config.yaml
vocab_size: 8192
hidden_act: "squared_relu"
positions: "rope"
rope_fraction: 0.75
learning_rate: 0.00417
decay_shape: "linear"
max_seq_len: 1024
dataset: "wikipedia_en"
Each number is 128 + 32 x the weight over its row's rms, rounded and kept within 0 to 255. Layers, rows and columns count from 0. Numbers have three digits each. The size before them is the row's rms in percent of the matrix's.

# down: layer 9 MLP down (transposed), 1536x384, rms 0.143, rows 1025-1153, columns 336-383
# up: layer 9 MLP up, 1536x384, rms 0.144, rows 1026-1153, columns 336-383
down1025 112:124117143081168116157110176189078097142108131138200139102141087064192175097126150138164113101136064124141131073093197124103154095099105097124139
up1026 106:142062109126091166139139133151170107087064119038195124125093157089161073107156192125135126139195109165150143083082119177149100099139077095118098
down1026 102:129116099129106152158153107110110120158138118098127141187125207086191105162132184184142125123077104103149115063108107158177173111104076159091129
up1027 088:116158178158176187088089129099095116123123148096110176111135031167101101137159132147127156123085100127053153072133127124132165136161203095169117
down1027 089:073072097152091123095131105135142149106113101144127129133136176154125123169132089160073111135110101086114140130120148117113113131091140113116108
up1028 104:124120102084195085101191131134153175126088118127136147151118131172120072152142132158134159116167114107096169098125156118135153121159179158180086
down1028 107:150141135103135048162099105089182083147135122170163109123144130182098144043064072159159167162126119152128107102156169181123163136105126123112145
up1029 097:089122144112126162114142132080186103147121123146095161113132105128152146156161193144105127082185173157129131102103084176121123163134128096163115
down1029 103:135162119161135118124164148139132151153157173097083194150109140083147144138118111125111063117119130110080112124131111109097145048148086152076122
up1030 096:134139108080176123155073088206163143109135179111174102144084142153117157115123086173134153112108128171134113114147139154142175136166171113112109
down1030 099:085147068119096104170113120132111109172092105093154206186176127043098129096065196174040058088110148099078135105105151132159063135181114178114086
up1031 105:136126038170115092177084166099126073067133188162117090133182163114140151109171132152152102128099155092123159155141138138159150109142172152080123
down1031 106:130116159118052096139114118047186130134103074114115126096144128102110108195101105133129193168180074115165177112109171107104103114141144120114081
up1032 098:141098108128147113154160135120142145154117093102167141117149182117162146112175157139181150137099157189151090121190095191138107124076123200115108
down1032 100:133118126184181074131096148083134100126137113115074173092149158097117098180077080111120144156109078122110160146109115144108076145137186133134067
up1033 106:118139103143139110175120142170119160116142106135122134099149108090103073137094090113104192170179191162162160123166141167143156087147150083117158
down1033 106:137126126095074091142122170171128105093144107084100091103120195139168105149115091076101129132138099083135105125077151163108141186126105164133111
up1034 103:138195087094115144138118120122150148128133092132100185155088111139160114100144118104148140142177133087132153167155098163106107149124094194118171
down1034 101:119117170162072144148117163153085132074168078148120128145106092132126104204132044139119099083095137056114101133127117090079095161123124121146210
up1035 099:133162071128079144152089149076171092109051127148154127123128186164126127132195128211171144153195139126149163117103066163147075096094076121121156
down1035 100:107146084191087174107130148054087114122086144138177106136134141152092167137138115119130166068146147064100162134175134124153136140153078191122150
up1036 093:109154079094147077146157106172141082038123108083120103167097139173094098077084116118110119086149145189180114177073113125133092082166165101120124
down1036 093:160157137151109151124117106145126082154192124156074109122108027168114130145149167068171129182070112106140090084125130119168116124075130097156100
up1037 015:116071130106170047125171091140107141168119151119153100102129091155085190149123116124127228141149139183134139199119088174102107141152123161097106
down1037 013:179133138125091177159102170039185073099144100120114116121169118112110102136156128111106145126092073154135115136124106111200130152121079108077118
up1038 101:136124177153110083204150107185114154137119160127140126135127089071147109175138110097142107194168133131058084183119119123125130147113079134119088
down1038 100:147094135102109170156170094177168127121159102151080117175120111213136157144092136099146093148147106120118215158136056114125065132102131142160130
up1039 085:105177116125101121125129112079145151141109126097146143197120156139143095134044155140102101109096112075145081127144130118130120107093203141128142
down1039 091:117116101150154147131120118160104164188135148083178175149166153152119141143161063149105074157071110108098201156179146136139081197133089108160077
up1040 111:102064121167142113115081131147158113113162197220124171177155161104063143091204107136156152130161154105129099121134141171155143110076075119150207
down1040 109:150071156152120131082077169141111110125143081102123178142054094065162119094137117100163201118164147095120106136146097136147127117124119087168118
up1041 103:141138118066088150136162161154107123140171181067134123186168103112110113122122090150121114138071143132062095136128154124172096071124114107136110
down1041 102:145144066205185124155189132173176080119152153174066097105161066110149131157159157095155080170119183114101133126097109123153129110086132195155152
up1042 109:168150124110100133156173118077185141159150167156112178176094128121129147189165143083128147105148135141121183147132095138111162091110106129196174
down1042 105:100136131111140123129118161131101112204135132135107159153089137045112062173147187105170162086136065097104184170130155143115104107157165135093151
up1043 102:115069105122108134125139100107126121158111095090092129148101131185086090148120155149140080176162070076111128133123144226134084096150148090127131
down1043 109:167131131146093209130230131130103125141074143101158079171166117168157210133105096143139134117094165100126119104145144142159134113125103123169108
up1044 099:198101100130131136150138119120111102150056101155142115135077190112179148089144172206110152107056091082098138137061134101163103129174131148105143
down1044 107:137122112182140135116127148090156129145128060136193151147106110131209135079138125141129172166076110131137159103162060125138065094141115134173083
up1045 090:122109101138154086114122136165127129153130132142183159085095156140118167156036101164142103100128072144053115083129152207080090129127149089099088
down1045 089:129109153183123201123161164128124116091080141134149117105109165127083157088119121134093116122140089091201099140144131106137106066140149133124156
up1046 101:083159078084146148106033099139136112169095076106127081151083085193164167163100147114142135100162127140136138152151129190141108113112147100117161
down1046 102:078142130178179116106096086112130156107154107149118118115110077133149128149155191063135152125146146096109095131138101114132122173090126101122128
up1047 097:104155087147151148166113095092142107116139125093180132128096096163124104117138152113119089170070063147121125124181085145148095149133129135160144
down1047 097:103130077132112135139144150205116100135062118118133137127151128116166127111054080165092153104112158111104150085128123155155064100119127117134127
up1048 109:152155178109133126255108129107157082175098101138107107170064162137133202126108144104093128161134098153153150186129118128145126107181160144093144
down1048 109:163132167162140126120141065152160085140090100131085124149118114125167184117080086151138134172175126096136221130105140165101096197148087061145145
up1049 036:113162076129092150152163153083168209169181105105139109132086126092169104157109094108062139067189134129174149131164126117107121172113164153109133
down1049 045:112100180196165126137131113147145124131177137139090178104149048103147174108125135136181137092090071141117144149151160082111088098105087117140097
up1050 090:142187148115152070144095171069079225156115122149150115130070139106109145055074112146127153149112103123149072127138084076119119121088118096155129
down1050 095:116149123153175099134125070142088149087113087089136149147161093086161164000060198134104105119119150156113110184124158160197169122120072181123108
up1051 114:164115132131108114097116139167105130142125126162147106119110126126146075172079113105080176122186155149150117136146101140202157131118116119122084
down1051 110:152158124132096113172097131150147171125053089120063062129112178145162110118141054126100196096127178132174103092111122104146154138145123156081156
up1052 105:159125078058097090129133103181116154148132125141150113129099112150121121134160121119147170175123147135113163104153088146084038072104082112145088
down1052 105:146070113099161155142138110157124102085118146120135169163103115104149195166122225104117103165110079167109148171147136177066096064094099157138127
up1053 097:136047086124111155063166110085158064136081118082125101142136176100121076170163143147134073126175019168092101131133111160141113131155148110161110
down1053 094:014100152150143120118192060135127143121127112121066152099124202134133136162132137167097128132054148102116101107166106147120109103105157155115116
up1054 113:165186126154132147112082142108078078191122102164106172151132149140103068120134103080119147125151086168139128096107073142102082133101096147115210
down1054 109:113197167186151122108120118116144111162101126120098147189110118119127120117189103141080136157111079120122065050123147112095163163087104178119102
up1055 096:119129089152107128158133157149141162136076097086101108124099156116144140170197130081149062131107161137071114188128116153166104158139103107150141
down1055 096:092100226146144126137187162128122161074169134132150078100136092145134150160128173163141164140114132051155073143118171130118182171109152109085115
up1056 104:103158121104103131061100143149138135175108091114045126124082133134125120129108110100087132111119155144147134142155163111134114170060119150079102
down1056 102:181091114135129147087087103120152104138097123085111090114100156131119164090133096181146147122123148134162082111120111142167126088132170176119111
up1057 102:112057110086095149095120154117121136127159103165133179134064086170181122153129146119126076148109136126145101123132136069146134105125145120131159
down1057 098:095101089100140169102070142045131110172135079146088081132055117159151132149152115081139139144132146146121089119121138138137121138171086120132118
up1058 094:137116185140129130144140186170150127114117107161104100104092173120132094156177085071100161102083173094094149139092075091111133137151112148138163
down1058 098:160157118122116098096133183168107173173093106163171148150128141114112158088135152166153164135140187213119149134081052067162085078141056133165123
up1059 100:110113100173133103132157122185123141154083120089090194157044120154104075127162120071133119155110155135069132140109144096126162137124099144093120
down1059 096:116125149108147147150154134123117179126147151086128167130069087117164118173135155101155201125102125063129100201150146157142157142182169127121162
up1060 091:180179167076120136088147100080165092161136152144149141079153095188097169152091091096141111148142175197150125122227125139195165094135100078114153
down1060 098:147133132149123131081100112137131134125052078117127121137135133114168117108100066153127188112129057138156140191189128101115137157086149131116143
up1061 093:147119151091156143078121196091145167147131059145149068133163142092127126141138108139087110153123155180171139114173165193131105149138114086180141
down1061 091:142122119107162175102084129186130148132109054131157131117148216088094136155114095163088064076129063109103144178135110100128156107138146162129176
up1062 104:072151169105114072149116155161102138067085158108134064158130148185131070147156138108099144119140127139181134110058128121102123111119102178109127
down1062 100:034158149135123122030183134098124131110106116132156099065120090106180095101094170113128164145122107115137145061098040109143126071119164106061142
up1063 108:142131084102117073120124147119159071093174062176156089142176091116073136145158109116147113116134129139169136114122121164131144140114072065191107
down1063 105:083045134107067127058148112145073123114121126120147203120065086119189165125142114067109104141142158163181129046100129168138115128105137104121147
up1064 102:163124113168106201099126116124172120161179127145113090141077123105099101170125160094111111173151169128135131112137119133101167183109099105104162
down1064 099:086099076141085133172146121122157096148187211165125197192081105154183180174122134141149126135116089108086107161086111096132132182147117095097088
up1065 100:127117090094122101140085165101148115097159098130143050162112107165111168120107115080140055150150110090102105179116150152115116135121143156090152
down1065 100:112159123123118161102082149161163076100036130071129121114147158044117135134148145153104094145095120146126115121139147140086088082092094134157116
up1066 094:159177128139099158146089096136170099150127104121050115125174061073145147162113117130134089091178176128176100145128149139140146137132156185100085
down1066 094:151092140130102184115130126153121051104141131083172180063136117027086125099076158113135151096149182150185047115144045183136152151118133165107107
up1067 102:117138141101179149078086102113096125092156133104157142082145123157104154091129086110098116110172184137155109110104120099131137150168097097128177
down1067 091:150130103113185115125114069197123138105122140067122181098059136137134102150161111117147134080159127149169113111152140178113081112129132179044172
up1068 105:177107103181135099108097115101176118149181106163192092135106129120130135079107076147163098130155234093171174160146120128100109087129126138139108
down1068 105:128101166128175113099151105189185180120180086115198111061172060149128120101200175119167154141153069106120141116195126144141106117106109123125108
up1069 091:170105108129119140165148109110103133181153142138106125115159156141157107188187117148121079138166123135183165112157156114163088106190146149128148
down1069 094:136101167166122158181118086059108154141135134082081150154126106106123141112135104198145160165164158131108143117099076143171175067173151208167104
up1070 086:157123161198148129159130204122128152124146163176089127147128131150075135137119125058125115163160140117120110178160104111087101154098129072151131
down1070 087:115101107134156075139181151122161076091093094119143122119075153106129122143135125160057120111157086083132115137084142107160145104088113129112150
up1071 081:126158157111092104185072145094174079115146134123108090117086076132104091120136108106129109165100116092112155182151091143120101120105101154149061
down1071 093:107094104139091172147083099204075121139104139112176118122139098136126152109207118150160135120168104117121172144137080132108166093157124156164150
up1072 108:168102135162112107162115083199142100134144108089095164157111119163137150145128116134107110146199137079109094104153100193187105090148132120098117
down1072 102:143122079136170138199113153180122118133163102080157139142119116119085111089119110095138063086092199148140163141113107074174140136169114140083123
up1073 100:111144131101148159128144107123168070110145155148104089162128098129091124115107161145099152102193179115178104086162110093083136121137186195096107
down1073 093:125136171148166107113153111137118000122151132140144081132095164145107116105173155113100167054113108093152143137172062166060109172151133188097100
up1074 105:109161089132092122134074129134107108132161111108173142123074123111139127178160087113120127019080149170080118140216094184114119093173146113086089
down1074 105:162164129181134178143146140155148121184155156145059150094105143130127092113113194081185123158085115148103072166145147144164126128125122061140108
up1075 095:057131125134154105099117092121122130194158075112162109166102137149169143152094047147120118131174158098174132128155156179119153139181122141134108
down1075 096:072132111160135174173173121116099081150144166120137131139141180160138134120126110166135087151096105120147129119140170098120133084094132155127171
up1076 111:078100065164177100167136158096116109099157135109142144176122178093126175139115153101092105126164128055166133149131128152149157136140098125134085
down1076 105:126080144172138137127143098087131142106096110124151103134142134149120131121092112098160101087189178075133158106214136177154180143069152103123133
up1077 101:051082092078098139123172094086136155094155138144149151129148175146136166093149078199184113155131128088152157066172083157148099107147185100140148
down1077 099:160132181147152131134123139108147080088128137115102085166129116087197168118112108194089134081121135146166137101165140086142098107113134149099165
up1078 117:135159106109088147160140052150153137124134149090081139123113128152138145146143127155126127167162086139116068117125125125177129101129084126155163
down1078 113:118163081143145090084139177106199129110180124108111142092082150092081140133160148164133143155106063115162160069156085080103160136092101131108198
up1079 097:140167131179099158162120059111149111122144112128160122159155117120095102197124171134158120115101135110149134173200141142128139083115152101101133
down1079 101:106110148125132077094161105138098114046084139086139141163100139085090114138150129133122143106082142063132082116096155084127124062109115159202108
up1080 102:086094112144178158169134099063179166120124135060117111130130126117154061143134147087135156106161090133153157108112109117106140100163124175062148
down1080 104:153162167158180140169142172115109091112166098096082076148102177161123100158142116152094076078092120153102140148168125142167139095129159101094142
up1081 101:164109113076139097129075139142148145141173136139158108114145127196134122172072125190117161138135126113151087157129126162106155152154139182149170
down1081 105:145125085171113191071089083148144140139144139100119093082097099134159103096110151147074111105136139118130134169090116120189183176128156129153096
up1082 110:170159153107158099115138105158137091190158139116139102140109115140107170187181138138157098169174171155092119120137164126158072107042114133082133
down1082 116:128192057117200168157115124111078106137101110127129129133068051105129098100151165113066099093131085147158130168147136160132152113145146210185134
up1083 098:181131076106114129127152120146166132113181143087139125126156140089101158124079096117128168149108164063125137111143091138153129146089121139104110
down1083 104:109132179145166149153122124177149128101120130103056136088169170109173062112113112164123130100076135127131165161185167131122101149101082101098091
up1084 109:102220161152112088116108127150112089092200129102154107130172120089094116124061107169132098130206145136163094184128107144096144161120166115101111
down1084 107:133118133118167094115050120128116145152156136130090071078129199071115154088079141124108149127184117147085135102121085165090089111129172118124197
up1085 095:167127104132126121154136095146097118166143139147045076091114176140205139104128150107094155175134206083112127077142184137071149089156118181066170
down1085 097:126130115164126126130098135110126094134126102130181046122100164097115129104174088148139147125092101103112116071165098142148166114195148099105145
up1086 110:122184138116114118229156142108102082137138176209201130094147118137119149162078134138093138110178097075161095119134046065149155145163098124087126
down1086 112:101077090060128166134220100201063129077130085143138128119092149113073100122129105153164145057104102082164199140080125151117141098126157111127095
up1087 095:165168130111173136147112105149115161169133127146081104100090105125091129160126116174142133119120125170140145107127151107127144160073140094114101
down1087 097:162127132134136130106101146146098111140095092117121102147105159103097176098107117117115099150086111094074138110205160127163131111114174137113182
up1088 105:053069074099109167110129125113069134135130132095085060091130185167165165122141160111158145164118162126132137148116140098078057111114137187170104
down1088 101:096129191114157187111128145141129131155095076143100140140149137136073134118111146071158095130167183140123108133111144126134088110082127170114137
up1089 085:141121145123046084146129079063035100131113114122146124240112117107107123099112106127162081146121127147164142127151154129161122129161179179173114
down1089 081:121093115113200129059161157071103081144125084069165185095117124083163087139131100086095126134086133103108136169163108154116066091139170181065146
up1090 104:168073130109164044152145156168065149117144089122093131121145132112123114109137193125171130164171173126163199147125119158133148102146131173110190
down1090 102:167104122169126046116137141107131179088126144110124164077074146117127128123137153156136186187086134106118102149118156122126133139179098151126134
up1091 103:154114128093130167179111140130062114116149119143134127081132154185141120103144134160146102096108129109134135138138117089095089069158127140087135
down1091 104:081114116139174125109113137122137128044129131115125185092064057166094092171131136129145143106151063147154179127143102139137168113158089119121155
up1092 098:162116144107130120120098150100107139132201097099069158118118095137136131125135097108078105135084107091117092135083169144089112182185133163091133
down1092 099:138079117133099129110139137170149108167255082118116115161103118128132122094099110106144123093132122106138103126116131124127067173146109147000139
up1093 106:125133111105083231106095141104168129167175082161121193111160166102081115081236134130102116121143129111095182178127180136177175154103160154095152
down1093 104:152092109162144222107164069165114086131118112158219091110113100121148119135162125176164153137117095175123106131114088169122126082097104155166115
up1094 108:163129104112098135085069102140165113084130144070139074178154134127162121125134195114130094081131182169115161137087148110155177185119105147187184
down1094 109:092153108130120107091132101064134079150096199145134163109109142085135097091129174147155116131100174113089103144143138172083139154199180163109135
up1095 076:133187110129111131113156166175142164099135104145133088099096182094148152118127084132151117141078186112131133180093133068113185095171120117122177
down1095 091:122060112090153105133130145153108146161113164138149121111105132137130152119095075141121146126122149107122099087144091149144109194156125110078138
up1096 089:109147100089093101150132086141197146121095173201143095137139132141116134111118126123102143143120101089186110140097143114132100147098096097049156
down1096 086:149116124135142105089119135173128102165122162089163080072107181155127043121111170200154140111104106134121124113084083129106143175130127141078093
up1097 019:094102120149111161163164117091142117155094148107135136132154181068144117149171137161131188124149129155128136168131189133081079126117190139098119
down1097 023:110154144152166152125093151133127106086147109135132093159161106035147127155096126177141069060136131136102144133149166134149119117120136086148122
up1098 093:107209150140118120144124097068126190123128135115098124082121119103107090125106138112080139123160153091100100161147079128110065137128167106112106
down1098 101:126164142135094165094155128115122181153133106126173138151132151090074145144196122121127107152143086135100117051131087091143155122200113156110125
up1099 108:155109123156117112139127113131142143172096117104157118125175161164165173109066120121131125125149191149085128174134105174142113123058147080165105
down1099 110:131132125159153066134162166119093138135125184103171120114127108156106120163096126141145118160096150116082110147145141090144133168102115122078100
up1100 110:169156093135125171134215141125163134133094090098109188121172136161210056121120142129200131181105201111133146067079161136143129161166115087151182
down1100 108:089148159104132146127158122134112121153150130143099166171073095117136141130158173136097140136109100151091140128143107130122145119124212152154094
up1101 116:064094136112116130143193071121181118130120157113092152093123087135168156140142131138132190087123083176150219120129076089143115122105152118125094
down1101 106:102172154127113205075123141173132113156132136119158134110129122084124104108095092150104148154102168121101121146109116061126174136097194109157128
up1102 096:194126103184117156149102166132099135085141087059147142116115101120093181120139091097062160155146129140110083149103112162090101085127192176117177
down1102 097:108191122150115162121117119123078146093142097100151184096083160147059167137128157121127066145094078125124049161163081124117097096136162139061152
up1103 094:132068108095137108150123163122185131160133162129104096102100149122157111194186141132103181168134136142158144187105129130114130131167094096108159
down1103 101:098122154093191137164138125061178160147071127179183138135063067116135141138170186143088121139102094137052131160095155095087157099100121114135071
up1104 100:069109142123066102129171079129087146134141149122090113141168132121138146167134184096140092144122123162163174124077139102152108146099152083171154
down1104 102:134100156141150140047124134155090124113122085140122170135120113120132128166124153166125116175071119169096160148134058109147069181126169121141207
up1105 100:143124083146180174136123147216099100137135093105063111146137151144159087176124149113097157186165096157177165143137141125129071085122150151136090
down1105 104:101104112123151176127162105159106166152116135097112184136107103128071089072167134143104127149127149105152089114106108137214156139135134092111117
up1106 100:152122111143153126136140131163111187113102153140167132165065123104123145152183062152109136110152151108086125070097060183143091147110171060039137
down1106 103:141133130102176144077166071108120145131112087155142121158164087075099114139138132156089168159136131132145171158091105164117115121139121163194163
up1107 021:133077102131096150125099115181179170119109144124097140169090145142120160145117076137086148092185111142118108129169171101120041120126189093098087
down1107 020:207079121135164142104113086117141175124120102115118165118127142135082089151103097102155136141102126163080165120018126141115161105127125154141100
up1108 093:124158064140139114068112094115148135179097156044093159112167160116161126171117091120140175129162151111126144117134117204137185121162186177118096
down1108 091:109118106143137138092138078136103167164121164095149117126126096084103158114173124130131114099164125073090119109134061129106151130116109056147086
up1109 109:153149134116170208128088141132143148120188197103117099117058137197156155106150103109121092172194162134136118144132086141116163095104092097083047
down1109 106:116090098136153130113069124189089081166115124121148160161151174154084109102099091186144119117132175092069122143105085087161113160103157112115121
up1110 091:122094158113107176206144124151099152221116109164066106105168129150166182085151149187130140129137144167160157133157115128158082094100107136135179
down1110 088:150185185150138130096159140173130148107086118112136064074149107134123123062106106174157104110124121144111168060123070126151144202137097145203139
up1111 114:126140140155099194129143139098156156169180123148089140136178124110164152127154100184127125134076139139119122126123139127143124041134143140108160
down1111 113:129063160162107118141146133131174056150082131117151145167128179104126131116177094105161060127157174096125098137202058149143196086102173110107150
up1112 109:093152139192116190150119114122149033125143119112087137169062165137109107110117105163119136130137142122194105101130047149126103168115147186160090
down1112 108:153102193112131158123181113151090128111125150106127106187069071106080103096198170138112120076128181091184130087201085113125114097131180106106107
up1113 085:148107118121072129143129179078126159122095150126188166178141129170110094085137079134148140163121123073091098146186131131149113115168144139138085
down1113 086:162090116146117135182139086123077107143122092087151106147137141106101127161152093131140129121026039114165103136115092069085162082126150123106153
up1114 069:065118156132135151189128106124173093109144147165146115215164170142147147152097170133156074125112177128131149100151138055182139099101102139125172
down1114 071:040139123155110131114149155093125128185145077065103102120158128057158107107142050125128061075104126154112128127077103128138158142111148165127089
up1115 104:112090115117133130146082142132137119140109129145127064213116139092151120142162120119160135160141104068180083081105072159101119144184128135066113
down1115 105:050051143104074154081094172110174109092134112121160113119146172107153077100132094125107094150136118118173160121098121143122079128161143156079159
up1116 101:109129108103105181166133153112093119168127127092140080121181110096122128075177119138089083119052135136146098154109139135128156137112132210143161
down1116 101:121183137076112123118151075079093112174118131108176073139200103122174122119083106159097055146098129129111118093150149106121122104104105150192134
up1117 093:166129119140127061143105077135181174124147102116064141151074173127159162149091114121173092132141110077166130192197139154142112115127104112141163
down1117 094:123147156175128164091139154113155151097117135123151133160167152079166151138107135109169147135020174094062134121145154120169039073116167135106117
up1118 097:076106190124101122141094076046120151157105087129123112118115101122141096097100119085136116141143158133089172101163087135162165106084108048144179
down1118 093:100179107107203170076172110140121100095156084114143095096074149137117130176180158105121156095204137119123118154119155117110115164128181144121102
up1119 032:093102114154109163129095120116150080140096116129110159159092149134145162165124143170130125106104113165162127118060185129128085194122172113084146
down1119 032:103166128104145128130128117134103118083133147074204102068176170140095112137137105099105129103152141102114121112027147131093169180148083143113100
up1120 107:124154144160171032152099117169157157155162154140118077177065140122110107078164122131130137104148108099168161109152135228150132124144130077132129
down1120 103:091092111139149092175134115180153119130184119158159078126109149078140126141163141132142168100152105161130163236065176145182179057150119101145221
up1121 102:143134165145161090185123174124140166097114078080124142102156116108149164100140116122097129093141115128178105123150167151151108147151111079118169
down1121 103:184126140137169114108142229163093123139132101113124113162157104136155158107100124147135150109119134098163154144138088099130100084099144125076145
up1122 102:150133152135101161122116030142153134122099112109115149139119076131111105176132140116143169085109112090177125126136101151125129120093158155102126
down1122 095:145134121084101154094159125110076136103101077119140090131108106182142124131151143131120105118054144145084030149115228145148119152170174164132181
up1123 111:179104121104135058104131170143120090126111078139115093073114111167104137106116125225160140092107100069162077121149136151139124151085163131148113
down1123 111:053107150174115138041043144180071085131142109081122151145127163174173158095148137123148092193109125095160130083096138125110104177120132100108101
up1124 091:099141082099114142138151120114085113135152142134070157119114117113104077128122114175106144070171176125129084131108180055091122153094077135174139
down1124 084:114114100166183110111130085192066096073130134141114096076116158158116157164147088142075110117151142098141095112117140179137116131128139127117126
up1125 103:092094144110141192093184174128063104134162148134106119187109157185070104144164143144070077134092077134131101129127126129189148183161125158114118
down1125 106:153141167115156140142215050129135095074127101199080167093131072131129114146152145086089110140062128138107135143136077177124164167129124122100136
up1126 096:066151141125105051131073099139146173171074115104107030122124151127109069147137086101107125127166127136083095106114089174128158126103094100104133
down1126 094:121140106146135176107096072087156091133126104169182111079115155105081146089134157187095071161106114128106161143183137103135100111105133146140135
up1127 103:121208081127101116164175069171187153148088093127169144130139121163147154108115136113053122116069111093118116119089143096131199088116136106121123
down1127 102:139165133126138173105155089147161121090157121122127104132104177139204117130148099102076120119097125119114120142104062133097095071151150120206102
up1128 093:148224158109122072142136155132119067093095069100139078125178119134179132130040155134116071056114080107113126143174098174109092124118156077166125
down1128 091:175129189165123117167131116162054129114109129122136162163120130103136105187111131135091175116100111132174128122139123110159145150153109120174094
up1129 096:114107102183174102178101070138145167098158148112103123162172138104154160161169112050131124199136188147099123176118185142143144151136177108176147
down1129 097:133071160158147132152124163065153091150140078129124122117142177144094125081101140138130172134174147103126078135146099117091118105134100117122142
up1130 089:160104136131109138117154070119167164166069114140105113128130114110186096144124135144102181118134126113141164164121138076187032159147136099124150
down1130 090:141163191088106162143115120103121119199098161099153163151077149083181102160074158126138118189151151107142170130166147160132100179055177128135097
up1131 098:087102167045122112179113150234106114138128165073121147126067106165077077118134145097106108086115114140113106143135071122152137086179142148039184
down1131 102:102180116151094141118127140121131170141149078105097119172071137100099097118156130081143140098117108087151071106093138108205134106127101149136155
up1132 098:181111159150125109119156170143148143138183141092130098112135151196149129160132126060123095162181102143141117108171179169109126132117137137104143
down1132 095:140084156094169118151065107119152152137086173121136116160124121126132124103074157162154059140169140137058107122093158128136087120110107112156138
up1133 095:085114165115109163161086123132073125123159117136173171082146116092134088125117129110136196145134144109077103166198080137203120117156148164133177
down1133 093:199113133160108116086089130133128098099086112099114137119108190119132142145170134168089087103149099189088105142093029140145118083136031131117105
up1134 100:114057176162094085141069153149111131121213114110092178129115111148093113087125115092139128083126131117129194100077111125082084085138060166126106
down1134 108:146124255111111112093166073093094133148078129065075122043153114051155139160118177139131080122132191155123137102144142192143168103089135157097126
up1135 099:141099130086136102136090120109136112157099168163095112084115184078140121177072085114148120070153102172152076112104200107145173075132106109175178
down1135 103:177153077154181090131074120107124088091155096153164105179140133124093167135094109165086142132183097095116166139131180156101104118132078111155156
up1136 100:144165133129140163047116095104140127126097078120074120121104105148101036148216159138144157107208112140149139165171072124166138107154117131196156
down1136 097:101102153113128150104185087165112113130122103166109104128160120099167130117105133128133129114042088089041082164128142135142113129152119097141105
up1137 088:152144104136076151205133092130156116106100124104113117210148093097118116149149142085144170064094104118192125155176121113113135165129117121126171
down1137 085:102116198131176114108155117163120104127109087149127111070125144128134136132111087120061135114067133061114164127135106120139120133144159064104176
up1138 102:153063122112113128160152191074149144115144137101124128087136163147065135137168102103153143117107125169130142129168113168118112122186103139134123
down1138 108:133165140120100121133138149106139149101189148127123158112124069117032142121109154164128116134158165104069172133074103086091133132155106116148107
up1139 095:164061103135138141119097161130163116150137156087138140165137199122125145098121113154138133141162104171114145100146138081171109134100089074164134
down1139 096:125121148138157107064095118108099132126125116108101151093134174170153142161100092143183146119105137197133217141139087134126135115183127195103162
up1140 101:096158143182121188127139155143097105145135145090136136180156180166117168147112169099097077089146091144147094119119063076129123176132184149139082
down1140 105:090124189143133171100177195164062138181064117100124140173135158096139206145090170101135089139102144119132185136148226083134132080106132116131141
up1141 111:155122159174128122126062113132116100143147088120173133131093158089124132120119115170122110143109128097139128108088049126113125104152138124076137
down1141 110:154164115142118133134128072162106107155119150149148102104105106123166143108147069085095119179085118138135143145085136125168125128141140136084134
up1142 106:189089054100099174115086176154123141074150134098127080154132105108222157142158122137109094131126107070144124123105127161069126101143082084115179
down1142 107:165155111128117071082140089142175109128140078130181166169115166065135095072164141116096192101124155130140109139142153087178163172047088168092102
up1143 098:149149131104133103132117166122127119164109111168107140063131099146164140142136115122127079105132128140156104129187105142146150124158147135120089
down1143 089:164092176166182148116081118087154107097110155153119106112106088138129162171139114073104168099169113153139152155115101171122126161087092098126083
up1144 107:145133076123133124159159145110210117131189139146155112116090206113126154126119130129107149158176121170134108115088098140163108115100160140093115
down1144 106:153116092112104164120108108205094103144187123080103133118061142069181139117114101114199139094155105103095145129051061135078093148133152120114156
up1145 101:118159079158123143123101139099208116146123191142187122107154046207094159125125091070125105162159126178158131140233156125133126100130184108139155
down1145 102:125145145129158142139169163161151064135145123151090102112119075148098197117149093141115091098113188128111138160168142142158137136099113150111148
up1146 096:138126139141143151173098157123157083121179168148107103092162118165133074112158149132093122122172138223169158112197057189165100177108168095113122
down1146 099:124026084097167183118159122165131136105088108062148116173108130080094141106063094059134132106116153113067140061144146109133111111154133119068179
up1147 103:126143099107161101123059081143104135122103114085177127111168169149133207112116118160103140116165122136106079182066175090127129111156114132110130
down1147 106:146080170181142150162167116146170160144126104130134098127167100155078171143089131167176101104100146141167124144170130148038150110113136149133122
up1148 097:136185106116101134103170098178089087146149181154137116193131117131125109101108130085086114172147138167142117155125163105148118161082139151146167
down1148 099:089076108183110119111174112125125062094125114070114125083105130087109128138105174101138175131141129103131144121163130103157148140111173104127149
up1149 105:109137111123148148155157137108165100120161171100057124159123061142165142165171101090148127157148141122111184133138165124075135175115115168114132
down1149 103:127118176111163165115080169080093125096204164160150117168109085134117133178158067131143148120108081102115144086078122148157140092152112155103101
up1150 089:137111135143135126141150164162114160106105086138045091114128093120106149058143123077089098104120151091071185080186155159096154150114127060123169
down1150 088:111121155150106108079109121089104157127121117163114099114120096131108105145140146191094139158114127131151097147119133110171090147132113136160136
up1151 096:112116161136105070116091146156107074124153043127172131196166142092140121121163119108148163054168117103136104143115073123195081086174099086140172
down1151 101:095144148110146133142087093175094100209055108239143121142106104122136106135137111128111151095145111116162130156091102138131115124162096038096130
up1152 094:139150102150118127154122137073141148123112094161088120091090160129160150147080156133092141151113142140137190135163066168196123160078172111125169
down1152 104:074076163135137130142110136169165093143135170143130132167119144078142177127092108099138107122144112088162178087122147170095124071178171126157141
up1153 113:131151118093157133096135141184179150178154174158109105098155095145166086173100147152119189075110139154130121087155154140140097155100196113115146
down1153 111:122115108138134147108133129184120048152111131128169083087114121093130127182155106128158107095150146116077100043093129115086152102129112204150138